{
  "n_kv_head": 2,
  "d_mlp": 1536,
  "activation": "tanh_gelu",
  "init_std_o": 0.00938,
  "optimizer": "adam_variant",
  "lr": 0.00135,
  "beta1": 0.95,
  "lr_head": 0.0124,
  "grad_clip": 1.0,
  "warmup_steps": 239,
  "schedule": "wsd",
  "seq_len": 1024
}
Each number is 128 + 24 x the weight over its row's rms, rounded and kept within 0 to 255. Layers, rows and columns count from 0. Numbers have three digits each. The size before them is the row's rms in percent of the matrix's.

# layer 4 MLP down (transposed), 1536x384, rms 0.034, rows 1079-1128, columns 128-191
083:131169119158109149165120097151169131137133129120117145156153109131091126124158164152114121140103123156150162134127116171151107154165168118126091158096105109110100114091095146133148146114179104
090:135114123120098102110131140139133112135106123150105174143141069123101107107134137133132149127147067139131113123160150149173191153161124139153129123155119120119092127124133137167123114121111125
075:111165149131103124133150096184105141147091125093109111174101118145087128140120135147139124115086093128137149152136133164206119141178102130153117095114110174131111075101129135113129149105179148
102:112121167130083120155167080145160156164100102117118060198118185130140123107160155134138098113166167135149156108084116135113138118130159142139169152086124140148154132129118148127127107117161102
101:140131138103137159194135078138193105175092141110129118097093134129106157129136113116126124122122200125171116114154113153095145110157165129116117119144147127145075127148134145156151131144135130
101:185142122126150093094133126120110128126172171138086134149097146083128131110105159121158115094136107094105134120124148116092113104157107138130103125148149099141160168110159117142106128119097153
123:135109166097094135109145084142156117140117147134115135168100153120132136127112147154139127062086145136163157121140135122148169130121150115137138142142103121111132107122102124142076093103138131
067:115170175164102143129126167123119116100114143114115142155155087153086106095115133178152120132116139125112178154129168155019125148118102173109142120122143165104103071116138102130116123112141092
089:105144149129125143108148105123176153115155135098098109133112127138135113124098156147127141131156150183120131063136060122177103092102149135095134148130129131144163124148116111129114121115125138
101:122164158126115081107136102106127126169174098135107104137138147150132146134163134104116177164165148132110127113115134117111103134125136098157191147097139136137136123161131114136113119133137118
109:143169123193168159074121147134132155086143125115142142092124129139161126112131144161123098099096102120144117146122115111171059106124182122113137150178099146094115145136180159083160117135084199
127:128127133112143121148089179144108130131145089144143160132147111144112097111177097122118149148111057095165079162149140128192128104110121123114139141102111155070124104114116141115115130137176108
137:125122137148133137193155124124100169107134117114112169126094112165105135178111135094093094109130155102106108122101153144126127151124144119132096115098075116105137117109148127190115142127143137
090:123132107113175142131158137103112121124134099127161117139086097116136105105098099094138132160131096101117043116123175147059117108135133085134139067145117143118149130148161158142135108121119086
088:153146164171091146150128119145144151082093107107111130157142179100150160098166131138169121114130099142137155121066142150099154143125143117131131119129134135136117104113115146175140108123143110
107:149141121131116119124116115137112135152136128150153079117134095105172165127166128114145197103136131125122118091113153152136117152146148055133087126086132157110109176152133112155138126138109135
064:128128158137099132081118100098176126141104089121086125179107142183109127145122150133122129076095118079148148094128138102110118099164113126153085148154102105122153117103156100117124137164134132
132:130177105121077110125154118113141184131135156116115087140103149127126144134125124098149172165170139148157093149106101138117084126139171087115119173071123109100172114127179148090136139079096101
093:150122128157126149138156073161165158119104129120108127142134138144132147091125123130132122139120124124114139122114108121142162145125177144131128146172140117136120140091146147153162122107135114
087:118101164144123131140121159130149109127080094104081132188134103130137119124122160153110157143135123129144119132126121134123068124174135122151127138108092117143115089081108126103091167133164156
124:105107131133130079127087101123105163114092172127138097112146126183100110158073138118077124136100155173110135142114112130155097135116144103134126182138112140149139107144099154134089143173104096
111:112161193085108174149127111141128144105111114138104119149117110116133149073133126128135161128135119117142134126142108167178139140102114118152135141105099107115140147134153100141138110158122141
124:109141121120141117125130144109139105092122114066103179117091100094154112107102115127146115120170101117134122117142117110090155138101126142161138092155123163106148128098154101136134130131160111
126:150162097089171139107126081090119120146133155133092103124143109148142102141142122119131110149139133163134092110128117118152110132125153153109083100154131138108107081151083153131100131125159140
088:153106091119102153144109141135116165122141134133123166145133113038132116094115132140133100111190111136101174108112120163190121118136113113111165063129091127170155152107117123130084148128109123
121:131179109166158147117116143109128152125113130129118158106152113110141073123109125120102120142131144138121139156136124136149149131116153153104114172116129125177110105121077141080155132078141169
084:139123141162131129130104120143147094092132123163079157138108118117170144158132143139101137082133134153131122119168091153091080168154133098090159104129118106189102117101126107152139135112180162
087:124135116138108095081126144149152123107103136109133117167079145156111130165149219160132091127128131147135141148120140157140154116165131168200103112134107095118105116132132105098125132096140149
095:107132121158131154135166128089157102126143123106110129157124116125169118091125112111159144108163106110159110117125149136099125151111152144140156098138133135142117117120107140124137156104112139
102:134145131113133093142105167102121112133128121125184164169105107125151119140118130112173163135131118118132061143108139119164136108134125131150178126162142110193096097143135117127121096151121168
106:110129140156125103138132134087134112133140145139119094144085141138114138121118108120147160148141120144164162162120149143159141131117117147148132158140135092095083089122115100109157130161167144
120:122123107092094091109121111111117124149111108134134058125123126141092132147145139087097131135131114075113141171170145150087138163075146157142163121121138107127104115118117119136106151118114175
113:142122137134112119150128125131121096160123085120096136084148101185160093181137190191113174134102149144151142130095123175170132166150137154148126112158098140118107149144136135115181128127112132
090:111184145107124116109138138146119162102122114128140132153148097158138137104129182149102143129103112125134164131127124163152128119116121142121157136093095158130147143166095159129108135118179159
078:168100098138154097092112131102093147122133111119154114138142150128111186157157095178141123139126115153132120123156112147096133141130078109155129125135112103166137182121096113084079103151149119
101:111130136091092132157121138127138137151115115132125169137108143141101108110099146115144126137122118117162183168122161114082115126146125123203130143096097138135113100111136147118110141156149113
098:157111153129121147192169105140113155132158101087150133070116139139102160143106127136113102133138157160120168159121146139092152104115088119137183104157146129108107078169097114122121112143122125
068:186143156131151111133120141107129090164150179119159167124083136136122166100092113138099166154140144142132105144142141150084090140146105153127118143090109115139111122172171172147163120092119108
112:135115152144166082147160129093132182146117117188138123136107131130122178126124132122082151143159211144173154153139139112065161127105176093114099176092077103142119119151112143093120158119100104
096:139100143096115108106153072142118103155089133087139121106116102136130151133112138133138102121111124149104122133120175134107135161116104110120148066149128139146135157153148106115133119153140130
119:102127149120117137156136095183096141127111131146126117153159123095167145096147158132114115172133125131114131096092111110103058166153095111077113119101136150160154130112124153131130165107117178
093:104163094119100105100140070133154108130156142123116071164121130163145130124116101133110142130141115117095150123076126118071120131146114127156145110128156150153115151153128168128146075112142107
091:168156164143130126159137148119149102114158157126166162152120130107112149127160128137153132131107132124142161108146151149145143169152119149147132105120115104088162152122111086110114090147153117
114:128106172199155107126146165108134182123167112132156152121119188149115140144073161096163109129115139122100117136161132097138183120132107123165155129166134143122121128108137113145076127134122101
090:095133104124143136166123134096154107121110101150196106160108120121102109108116143115171144135117120139136046137163171140119139051151110091139158133140100165119128093106153159100118150156154160
082:105127143114170123128124123149112117090124152131131108122154163122135143105187161152100154169108163135136101136133140132165123109126144127157089108141139120176134140175063096136077165103139113
076:145072171116090143137177149127135140167088126103124127112087133152135120126102112151154095122113137136148129135142164141105123101100101178127129186156145135082106155153176135133109160079132123
096:141113152162119117098182133143159124119120067124114104135135117135117127130087165133154102153156110202115124167102140117149115148126155153080148121109099115113203137097106135112145187153085175
112:124121162120115143164125089143162117173133122104121109136107137103156151098097119147168161103153124091168156176143130123075147154112141114146183153121099162133157096138118117110119118117169138
114:070189132101134104123108075104117084161148139094084154124112136129141137116118127120126135142187115134116114140126135107150141145148081156115084144166102130110133100100103126147146134167108118
# layer 4 MLP up, 1536x384, rms 0.0537, rows 1080-1129, columns 128-191
108:122132162178119103139153097120141137062098124151117128158129136155147107115111115141127092144117115135122153127122152105148117166167117134161144189123120152119139099078089098126121138127147078
092:130101139119120114125133107122159168131109088103087121171107135126122150124109117113120113123088134095142121144108115097182096130153122145121119142138115102074159123096123099149101113121179160
090:115111109085153117143130140098100140138122201119181159105109115108113080125074155117161107136114112125140131175131138112125147162151113151113122109125151151137103161122133115093100200148060150
101:154129125125134119135124138123093138178135125136183178190114116139086127073106107107151122187098101106100156219101153112121136149176099113155132161112142097124115125108107175093108143102119095
108:115120104135118154165110101146104124126112129118107123158150101137118111163170155144128108140123121140143110150164145112135110131126092124112145100139084145152147112086061112121134152088159126
112:112137137064140081137085163164140095172133140121145139137135108106098095118117112131137132087065066125115151140072111102169115128168127149121115139156123134114096114138093099138096102145114177
087:078129149105127132117088154152133170143096105069190157123120094114112084113147109136093112117125142098118113170165138119130104125136106097110105131131105133093126126083097121133058140079169094
084:136144137157121107088152149119139197109147147108084100135119144119112136118121076160061138111109142168144095135124124115143128117096143071125155060089079084088124156134133172143137150140154144
087:153108109142167168160148094099132107106124136150057102143094100143133116106116163117146105160067135157126123115142139127153124163145146110106121143138144099123124103100068120158175139092140097
111:117125106115109063161164092185143156144062163134120130145110106130087065141066149139130134151119116103130135141166088094136128128162131162121129140114170121112157108109123154132087126128133144
108:128100159155065145150145111133158136144148151081126141105145132089129108101139078133103118094080135140127160124171154129140097170143077080131147171126095115090115121121119142078104163161146131
131:126140103087153153114134104163150100201101126115128150131158090107102133156104115118154091119125113085128173148103144112149136135156085098130155170148148123127107135112138159114103141148097119
088:133169110110108142115112152146134080114140133090135113175134119130096131118105108158145117122058152105124101189126125103117130179128109133146158123126117118085154169125102121112127103128097110
098:110125113117141069143144106088145161136128167159100156150122133091107113140071129097135122147124168145139153132115111102119156131132126181127130164092145113096108137111136113095115185114114144
109:090124161088139127136137138126121163122089151129134108154082126179123106143127093119100104123144165177170117085157165123152131118154182104142118113104120123106171134101140151151132119119085127
101:114097184148095102154087125091149109103081131134115132156144145148104109135090150140111098111123137118161139122145109101163108156159109161167104152127108116119107101111142152108096124134173136
128:101102147092087134110144102144141125095125108105127143107126149149142123105149131120111142115123134121149161142177141110162107155145112143135144107122078127113117156134135140147125140148122128
089:121158129122131095128115102131145147147162168121127109171045118132154109072164104123117145137131092171125124139156167091120098158128102082135125131086103159143104117113139149116137084106108141
094:156138167138085127136094126187155132142110110086123139164117137146131075121129154151111107177104140128145154174107109108144106137173073151152100152135101120124128133119087136086074183110149125
110:130109109068160134122153146131128114148156119131131099111162100108124094102156069119142106128142105102153094114144128108155109167205104143109071119160156125145123093143181164078124164140120130
119:115132128152039131120105111167163140107131126138153142147106136120129134102132138124135149096119119131166181100119113123141108168141124170167103134119087114141141124099131101049117124144127154
122:160152127158100085112123096116130153150109130116136099129122131169108099089128143144111138168091162159151112092126113129156120131070101139108092156096095147154094160093085133081141162117170136
104:143145133136132165133148144138121138097143116145159131127093115120161123134125135101146115146134106119141155106135121139136108105112095103128120131130121156161103109083168141159107150144137136
080:154104169142125101162117168126161116179122165133149165121122083147117157156158092114073158102110142115139126134136126146132158125145131099107179126094151137131127135140142167121127157099089158
118:111099124130106135139143111124134125091092092136145132145159109125063133148125141110120122103118172148180198153133144096129096145138086104135095172156109091106160110128129087116097123130157089
098:110114075116124129171093164062127073145129106128106146148128117117123121144139085129142095138085128164140179125166156108120101179168143127162110159126098141128110102100132151147126102107138069
101:127100133150140142127089090176136128166121147145129152164118119161116120121129168136164128125089115106153132181101125126155098141172113147149128143152093130118124135091143179116125128125124077
095:125123090152111131111122140181123179136115128086114129129139112160131128121163086134068116140119171075121153165141114147155118112099119133150119117134129112133154124156099151143110144128109123
094:105097163108137131124105144141119115129138124107176126102140156101123091111145085099160132098114080111153119151157107118142142097158102111124090102180108166107083125124145133112096151166143153
105:118114143132128112124153137124112112157148108118158159073071097113144126134147115129110103116122129139108129129154124098138129127109158134087103149147097103113160135130107123123138116153136154
120:136131128113114201124101131127137099131098131104164120155099122143146135153135117099146151125134102112165133150151162095139102128143118161140177154135128139117142150117109161145136173180166103
118:115111092131115136124126123133134120179084148136084134132130103173091123104098156103113149142119141108152185125127125117166095122140128133174143139145131124108155120129102128121146127165108142
104:124155147126096116072124147150137152135132166090140110140118125118086097123114149126072084135113141135163152083105072131147115151155115116140145102108122165096186142122098115129100176109121125
094:132151199161117154141118147124148105102147141181154156155113122159106111070128133116152101098084142122145153097129119124126119190141121141125092127128099092136103137103130182052127154107147121
098:116118104138141171143154148137153122139097127092135128178119105133111070111105144116139129116107103097135146152105123134159129142156098111164098163145101149116097108090156138115106155168124080
093:142123128159120087118131113131166101111087130147112113148067118138144126124110133095111121113081097121136156123150128121114100141115152145091121149152095126102154106114096126158127082142180139
086:112121157161127099106109101105156126146104150156115172142107113096152106114168146095144079156116130139153125121117130127127143156135123140111150117114103101184102121115156142130128139146136114
109:102119149106147115124142058067134110128152153136151183134133149119082137135139134121149135130059146130171137127187127131127099097139144142141112149118139110155126114119143172144119104201136081
108:087157129167080087101100125164167129115138095112157122170187104140143120127154124125091156118124144102131141122077132144133122104136096164152115129121154149107101149134094159112156134113139136
112:143111127145132133133121090132118158084091116106093137106098125089094111167137167109130125106064062150131155130112152129125114163149126135137121163109105173147143143097111141092116131143139153
095:176083130129103105143142177114116125137108164105097179135102133111132159083111180130124143145116130151151119132188139087124143130100185178126105155124128091103124127117118103086127142110093156
109:114113129114127126141134152100150128123099132115132152099092132133135117129121161130189114177105144125124130114121126123150142149118161168123150148111151093076140142079104106106173089090148109
100:138120126097097079109122075114167077133113153134127128144116106126124168142127158084144108091127176112152114080133131147150103117131121122129050145139138075116147116135115108132123133151135119
078:136113113114105068129107124163096153168109184109044125134137154129128113104102076116112150114178115096128137120110127116124149183124130181164141130129164096089123146119097111076138149091167110
091:123119119107100112172100128133145104174138148130105179124158123147153129101115116133145103132160161099143137165154119105143098112128132140110123101103104131134137110157092153093153148094086167
088:114116109162093121106082068131149142126104141139092117131156148162111137136123117131134138093120142126148149133102115133119109121128135120134098118083080122156112122134090127115132119150149092
092:112137109149089146119138134140152133114129110119113073108127153117102126138104122111159135162115099182122119131122150119154119115088078136141133140075152129111154147125122167116144109103171136
114:158091115170125076119151075121118111141124145107126112139126150147074120075117123119167141128112127109097110136174143133147088146134134140095102120103140149141154112092109120059081107143142169
101:117105110126108086120123105129124141144109147104064104104132127107173154129120095159180132129120122140140153124175131140142132161134134149110128107104153157131097177090137153103131136088111130
105:138145127158113107110128156109163141173110137121132130119139122134125142147122073116147136127130150139140124120080096136145130158108185165123106195142118130154129095134117129097112131154144147